Each number is 500 + 50 x the weight over its row's rms, rounded and kept within 0 to 999. Layers, rows and columns count from 0. Numbers have three digits each. The size before them is the row's rms in percent of the matrix's.

# down: layer 4 MLP down (transposed), 512x128, rms 0.0568, rows 121-137, columns 0-127
# gate: layer 4 MLP gate, 512x128, rms 0.065, rows 122-137, columns 0-127
# up: layer 4 MLP up, 512x128, rms 0.0591, rows 122-137, columns 0-127
down121 087:501534362584481524486499512567468529471507485517417443523586535485473597556478513514513547591470452571517577568485486579466473419590484442589550405508559517459477512341565555506538557499551519505482495516434518464492557501492386495424493453561491541425483509552458425431570475424472581479508494446531410562447443516460510495526498520473529513508567516468486479515596507547481563456524
gate122 115:467480487453481460534480470533491436584478569535490475486521523422529342460472486506438524437579546436488536446424548506514532540497522338449469430541464487538421545511513541476448430476611571572494518416513490506525508441448473553561419489580516487503571501595556538461478397515464500480474474570514436532497430500484530410490512467498493615500480493523624502543574449492499450518522
up122 117:526489466622578473476499456496527457557517519435481541521489495472501493541488428477557560526530488523531466533565375415505391523502550498514488481424454530491429349461462501433532534495345473473486514451452566449544433577464550531475537582551512501553427614470465527487562540430481551467520496382533495501511497504500481559558461488499517539486533473619482472491382484553519517523435
down122 112:548414533522526571492420517418527461604512434443479438460449539560507445504572485483450483401407534561481463428401532457506474545476481553416497578614433503532546488499472512589545534549488518474479464526461607490467486494590506450478536422528577467508436426455496486500509524409468446467491532517489591469536575487425591549418477479566567508569468444496543456444535562492557473487500
gate123 098:433506470485556412545509439414513497520497495509472491568541412482430531556502506484440497466542485495572504485470564530576480526385430473429546438537496587502504572504557550469446487581519502537545404525497430587550447479424410502523462469459378524493601433456458443569473559463540560461398541489442606536500447424504484560507521514524524479518444592453511482505614485469475453529507
up123 101:456502495526604454517449483391446518435462489562496510587538429501539576482461475461525455506525510568569417503511540465463537588427520505437497488500437536534522510584552570544494471623408500483535437554485457665500501477489451521503503485502467477457521540439513503528371497441472560480390528461436542583470581474468480489560519432613550457475407512506478430496509496454467516536475
down123 096:485555242517581488473550511453536536498512483512467469521564442465479561478432486489507477536504541539523505503509524497472496523550523486522482487538465499479471478437488565496495434540458556505594500577518458483480491524441495540483532450513472524461512493418513530518441480484516563523335545514482545679513522559488490457484524503692544491488413523516420487479498522533512518561510
gate124 107:536501430489482512531532516467441504541473512434474479540488375495524439528518507529356531450560502495476516581460587499462485504467403574481442536493509474489419516525438556524482431604519576488480489485468539599514487476529537502626476577472460455551462517451508416530575467525470521456487520543424521434404527475481576549522487630484448535443515612534500558536531503380417490530547
up124 099:509469565505421541559433450528673359488547487545613525436545510547471499484524405455516435481424492432491475447496431535548549566537557467577530372562435488476532539459566509538567529490480543585523429524501526470496492496494457495458510550504501529506515499552449519458481542518536480517514449497533473492603487522509536576547484397429507583490577481455516487413516564557517476430575
down124 098:530517581490441492600498541465592463492512480532617501492505459497473482526488415486410452420441448426509479486443567483547444560535485425539470398529453608470524435462481543454580513559517534485482411562451556554497429421467500444566443511513436436547487549538458471512578541567404441489514481525499533391560487543514560535515469543422472512511486581473583533457562542463430468458553
gate125 106:538543469555525450520468401386488518482517545427501538455519526449430548541447502512600464523541497488543464499539465568594494561438480545470499498487458577523426475530502502427513427546503567516422443530520500613532545488565490419615486497493514449488571549489415541478489563516521517505461467418520494534516528492475488399518544562456574474377434435406476442427473648523471543510510
up125 110:503426533482498575463557478560482493614500445440503607545421498490498509537534579433454446461458521475504541463500395455451509590505529503474434511422564474447480555596474463424492513522499573420507448477525546570539553507481491519576530461573528506397578495497446485605504469441523475429511503433547398518521503467532484447592642492509500476470479474451548427586418501461448518510459
down125 110:497445533527431522503565440423565491473515376536532572426509486455500363557529493520564546509563547411505603396478472572512482550487503462440447514464557449477445475409494476474528480565517487485482514499556588555457450512490486463487507499541525457483493462503423513514550585457484493480551530391560549428495454519448409456506566501548509437528523492511654501537601498510490408444560
gate126 077:427475560421524420524506423509448446482528432440480576610474558479440519543525458419527435483499540526503560555530512449594530531475581513532490578466559547562550505574472503530551586523486479569511453546409604487554456482516431488503452494530522546456567537448584560499555534539476475546454520487454546440509513466460526480518491465455643447583477491405600546536499517479586552515579
up126 083:499467517488484588447580492540540497539461481556496504462515423480445578512445601506527493476449564526523488475420498544535468522549423514491467501485383396582538473567583461453457534443462515392588446548591500517476485451499536455467495464581532507494518576541553456456535527495452523617486450431456535506447406423550533513466596515516566569493451516446592376495439542510502491564502
down126 083:539503502539422493519469412499460496548529486560486572478603445536566543459545437487572523525447439507458501459573511621485408519399539535409536498461551590520451489426450458532560526531428579460461552499519489556528562588502569492502459504466450512454448475555422543461435433455468566500537518536564515464552543528481450531590495538562449459484440446583393543570519492445483541559427
gate127 118:503444419487620484446503402613442496493368571502574471509486501525578570474547578489523513548463501561490475515528482497466474506434444574549486507555528471461506628458537455478458442513504558379460536515498509507399523405504488524465478501504549485470401479417491377646444504501510561523522486453464515512503532416492510524507515451519428510452479579481470546459473548428503485475445
up127 113:465498493446437474524504458554522506567586494466506573432419558424463448496535537433507514452461530466484610396542462414548529501466556474374399531544540473484435470482473512530476479532411517519521482453484518463566574433522580564604504518450467466449491552531473515483500519404395459469508566475441441533363590504514474433507481512431506448535497462520569516529444522540400444518519
down127 110:617494533628599517578522471445509454581474482472470535485490523513468467485477436537480567464467415594412510497468483520540507540440513577488477463483525507509626557559490403531535497509542535525454442536528491399488469541444491499487384504499486542594567487522566578566564502514559463473556433552468501451476500456523425506596445504478558461414459483515399569512528555542580553502539
gate128 085:499505489399463476565507439512524428525412489499547524332426582475387609549534473467421576499536476430488512571406377480486504518473529548524513535424454562458480481581576467519528485503521498511478562417452518500485441512510510475451455504543530514497527495580460588532418500482542485508515560487443577450463476460475525408527520441482496566348537500491504502480462544453468520520566
up128 092:511513564565605488457562435531531524516535560565475484530532458474568476390456546468511476498478531520433453435582529493494547532599474529549452521589536462492458558513423559408550490507627523623520447563454472512501544515476468551510542483463538450475406469482576412542537502495443590472526484567490488498444539531559499531460432496512541479499440590511376537528508618560423482476489
down128 090:584502647365498512557424603486514528552464477497471536492499525561464472508500503450511527507553472359440570512519491607457517515570444511493476488492550433520513511489460409512470475470468595552485481495467503482444484389573419411447516462483465483486514536554521490470487485551591568488517577485498536497502540548521555597440462512455438613533550570538490479412432550488503473422518
gate129 086:481545448574497476479476573580471561500458542572501471486571591385477450518432492510550508468507562392521493490475532549502493497541546535504562460511588511585457436443450430491611515524390582490472443356495519511521438466479526447558459478520404477488585527538581539502505459486541433515428445490503511523503540506552555449551499542513496485428442397537585556428527492447565452450491
up129 089:436472525467533437479584460535439467509419460542526530379583526552557434549545501462481500489410538487471517428533480467488396471513528470494459591474488450447450492435470527517574462497424505506492543482443512514528519465435499471523519461551415423410496582570563556557522535469486510419425517578498419490604409477581501484476378464510592472476469394550543521561510436495433529498492
down129 089:582448499484473535514454492435497474483524547589509584456542571513493448474510562575501478456443500583521476469545532493533559501522454557486441475494402482561471491492514493514492461484561336436441556484463450413443494475472465470430524571512479497453524541477418457470490504450504441461485584525475442397540415504411629546435452580456494511557525575491531485562426500468375562428499
gate130 099:523477490439546531479478491343505487610461569549511514424475530498486538456467541471535548514568514487456545453458463395484554443586401562493463469520483528585527499425489536520539413430555539445468543531565437514472444515564529480521556468534512440552440463473453460457473474511526503563515422438553444497457580510546492566570492464455496444511494452351548526497440447410482493402415
up130 100:439528471559554471493503472591501477396431494477441455546527481465503478616538467499443485510491479492562471550580533587492451559436532427544575478514493466451453557651538479459406519557483404476517438480431523524496447503417426497535496539427494522531518450515475503533520553485429511441503550527457539533496438368480503397456535557511473552432518580572509489454602575565477492550549
down130 100:460330476519523472509479449571415506535534398455387369522491445487497520514509492553447569543529487489475457489475552495477403561516520440509408537533458516521474533478468449493454450521474530508437473409482613486468550565518498511498574489516599554582499364513526436473495436522503449442560506576533515496514553506467517536452512548454503473486452537429530443495363420511524486458508
gate131 116:481465459471535436541546551415535531558524398517577496518445520508424558527459533550495465470520416473543501552528550480579394479526491466534549549545558558525495430489551495510536441626523516471527495515510513445534411483494545525515514383455382470537463510508403501440539525563574541442446452488483551554440423502571504634529461494531522555542483631410522447517487523480544418517509
up131 112:501470468505513518487469540494567538548438439482576546492412541501479531576474526624499521451510462465589472414598507431514409518602552528485539565549511516488457413509504449446539454590526556475504548451469472521489421465484540547524468379401370503501467536464426486498584546476540537467538465497455498530461438569577494537500386494538426545613532477460488578507519540476489445498473
down131 111:548515511470526515574513604484564550421510461504533521495509543340577447549497548534509496539481374523453580540591489496517496460500519427581498582490436510397493594508478514528425448510486446456587454489564475562459560454584534565459560464499524518530458543557488517452489476459525451460541476521430509423562464451511520511568486483413499545495459509570536539671514452500546518477492
gate132 109:400457450424550459493496407518441468400500458568496512488488476441459540434535519496509472502584499538473533403524489467426501585532570521536528536560513543535551651557491463534445455490457508510537424465486481506514554491484548440564525459473534506503448415536482600520553565513490487475486506444491540538515481400435534629463531459505490502504503507449533480429459497326487363551495
up132 112:541452519481563508491608448439490500472569421500500465507476547518386572453481472473497543489564492514526492505427479484412595610427472505473491531444502488404584562579509574498510431475423507459491536535500484500459611546536481520463416523413482487551648541433570440516478580528573542481465550511456547496499442494493603468482472512508473465546540503461415610555560491554449513519499
down132 112:463546463522518465512530514539405501491550382440452504512522466524504475489441530530487448507538442443513576439525482547399362598522445509600465480492473515540573510504587497525530489475385494471578396575490531497512460486491413425389483529568445528478461562526436468466508510550516558477469392423496455534436516557419523470512560470497499486560471498545523436411499470529494470578602
gate133 072:504514453512397529517537406437520475481578447511435577487509511581462524462586542472516560508475470503492396487448475519481502567522614557448552451471666453547456517528475478549541514435553521502500432537472524446521593453456477424550536493434495484535468510501456472616539473490526460535486464454517490520403426461535537565573514485428559497424491511525466421603593556510459405503480
up133 071:375416431554502475515513457550546587513447502515438470614573507482505506445508520537543615484493519448493517468481491438424505497396609478473525486488528434409456469552451498523426490449547561470444566457406458412550582457462564528442443442507476613477414493522557513529469561532475563495544510423471546502476505488421451468498478417488512472510451427427510489570538547453467469475447
down133 075:467504479528549522452478476475494538497526574517416391446482449409575500544453555555570547528487411546494657540466384423483421557477477457524438544500462531500482529464518418514493405478520434418467559466410486527524559484475471517411492495620481577578452558511536466560426545523513449483495417430516437522490495486469512518475416471485430507470564491493498532472524454582487526544413
gate134 093:508494474539570520510490639528498515562532533428478417462563377467513490374448492526509476578552446524487428450539646491442499532562454481557491563513503444555390499447515455416464531476496558522505484510484500480524540472530509425438502498471557441565504410510518380472540541519455558513478475487556468584463488500529446527476474598451503367470395480553545462439508508492466527508519
up134 101:495565481569571532499574561469471534472476556541448466379535441518491544339416507521532446580579492528606505471565559467553470541519488528477455500498579451552479529456521504459436518524491576466544522504518545497558575432473407454450548486421495522606473483502547532461609469511451534563505431517557466570399518462595486525574414547480481479492437492527492520410492508483448470529537
down134 098:512568590697503464508501460467527534520433532402473393464450512473492447516499628628547442522568475554586488549493537465512582439481571505505468477593487482497440451507487556439513431475422475500580476528503483474504530458496479532546551439484483506431492468492515485447506554532481552527482464473511438550374456486553449493479573421525585487494465515483539421572485422521529473524530
gate135 109:536562489533393468580527525437516410518530528573457491435488484514470520470504353534509495479538419537504510557466556570502461551481570529543483455482517625573483401537544558440597527513446475593473429519533524630458397538466585453489507565540507467544508451556447542508467422483503490565412486451485508507476452500533484478562515510472449552428509446539507429476532497570419547502567
up135 110:477565511485564524560448475403524434452534469495528498430608511573530455480501469492564451436578538599504517539549403501475545490507558516462524508475514533556478514521467453463521552554431521465498501416563502496445497570470543465538508500362567586498526554493522475635601521504546517597493586590431481491514453495488431489504550461541447421463499455555484440369461534496590511522536
down135 113:505486423393498496536507513528383553450427523510581491487523509429484437548501471517467571525474581360496486499542531503530574502428516413516541431464477495456463474470468522516508575487514547495531458476465380398506591478540540413429377422482602450496479511537455495465541449559435523404482517613473476490623534478534542450491561530435473512501512507442487483526441517515465498554484
gate136 081:462516469498459455543530518488432583456438534485459457506499579549530451519528510518502508464482481485490433495506487519499567638437479553521405524474577519566603559477570559577498513497437529388500443440634516442591544509534537464460494381491491462482495421540507458404548446519454492438471491458441465515482479423527504453522536591495478504509575474470495590500513618479389462576522
up136 085:545587506463468497576534536506453486549523501521541422446465579466460493466536496550513521434527560589467505447504491536514554528441528484578438401454473434473534444514556442420461340430453528493464587474469541486469573439417488425571507476596556500455587573515452463534380522481466495475468481498510521525432540511489486445492484555498548530519510547530569449440578517618490424534420
down136 086:472549461548454528498528487495471504527533523519542487475517502472648450547381471566526509460467430558537472486502514468497416450559544493478364439666514549523542485581433472474428438546422607563483503578453458492550487487455587514512510502580501482557516569580447543523431485485554467512452465475488447473528495516593424469590474470506547554523478511459582508523472440594521478541485
gate137 086:530471462568473477579479520507483465527456494521462542541495586489344533540454535430510527494495546513539499452521479548520474475420420536405526442420472536560513434593525493441474445477421431392534476531410499600541413540505486465470486492602464433533511541413533510480567472448472462525466538459440468489433511418452521442534441486490578467448527459472496515525623472517376543558529
up137 093:430569496443555498466582410550477588506522519511399579499514388419503370509471420518469446385505473456623554512601537518488557510539484537537505513562533499479535569445475580493585455486559501469565449538502521548482566489522463463493521517425522470474453458475547538423520610473430490539537483509541464481458544475482514565453620519500466515598487516498438553476543462523463545466449
down137 090:444461578478529411507585482494542493554517533480481491473448547583537478535550553566526547521554511492436472448540482556437441516491472546462568517484616330576569470479491442522553553474494648476443502509519491583484454552538530492551447583495596571520488470501541449537465457446575441514536552573557462436493607515479458545478458487470510617498512514499519505409500506430450469524523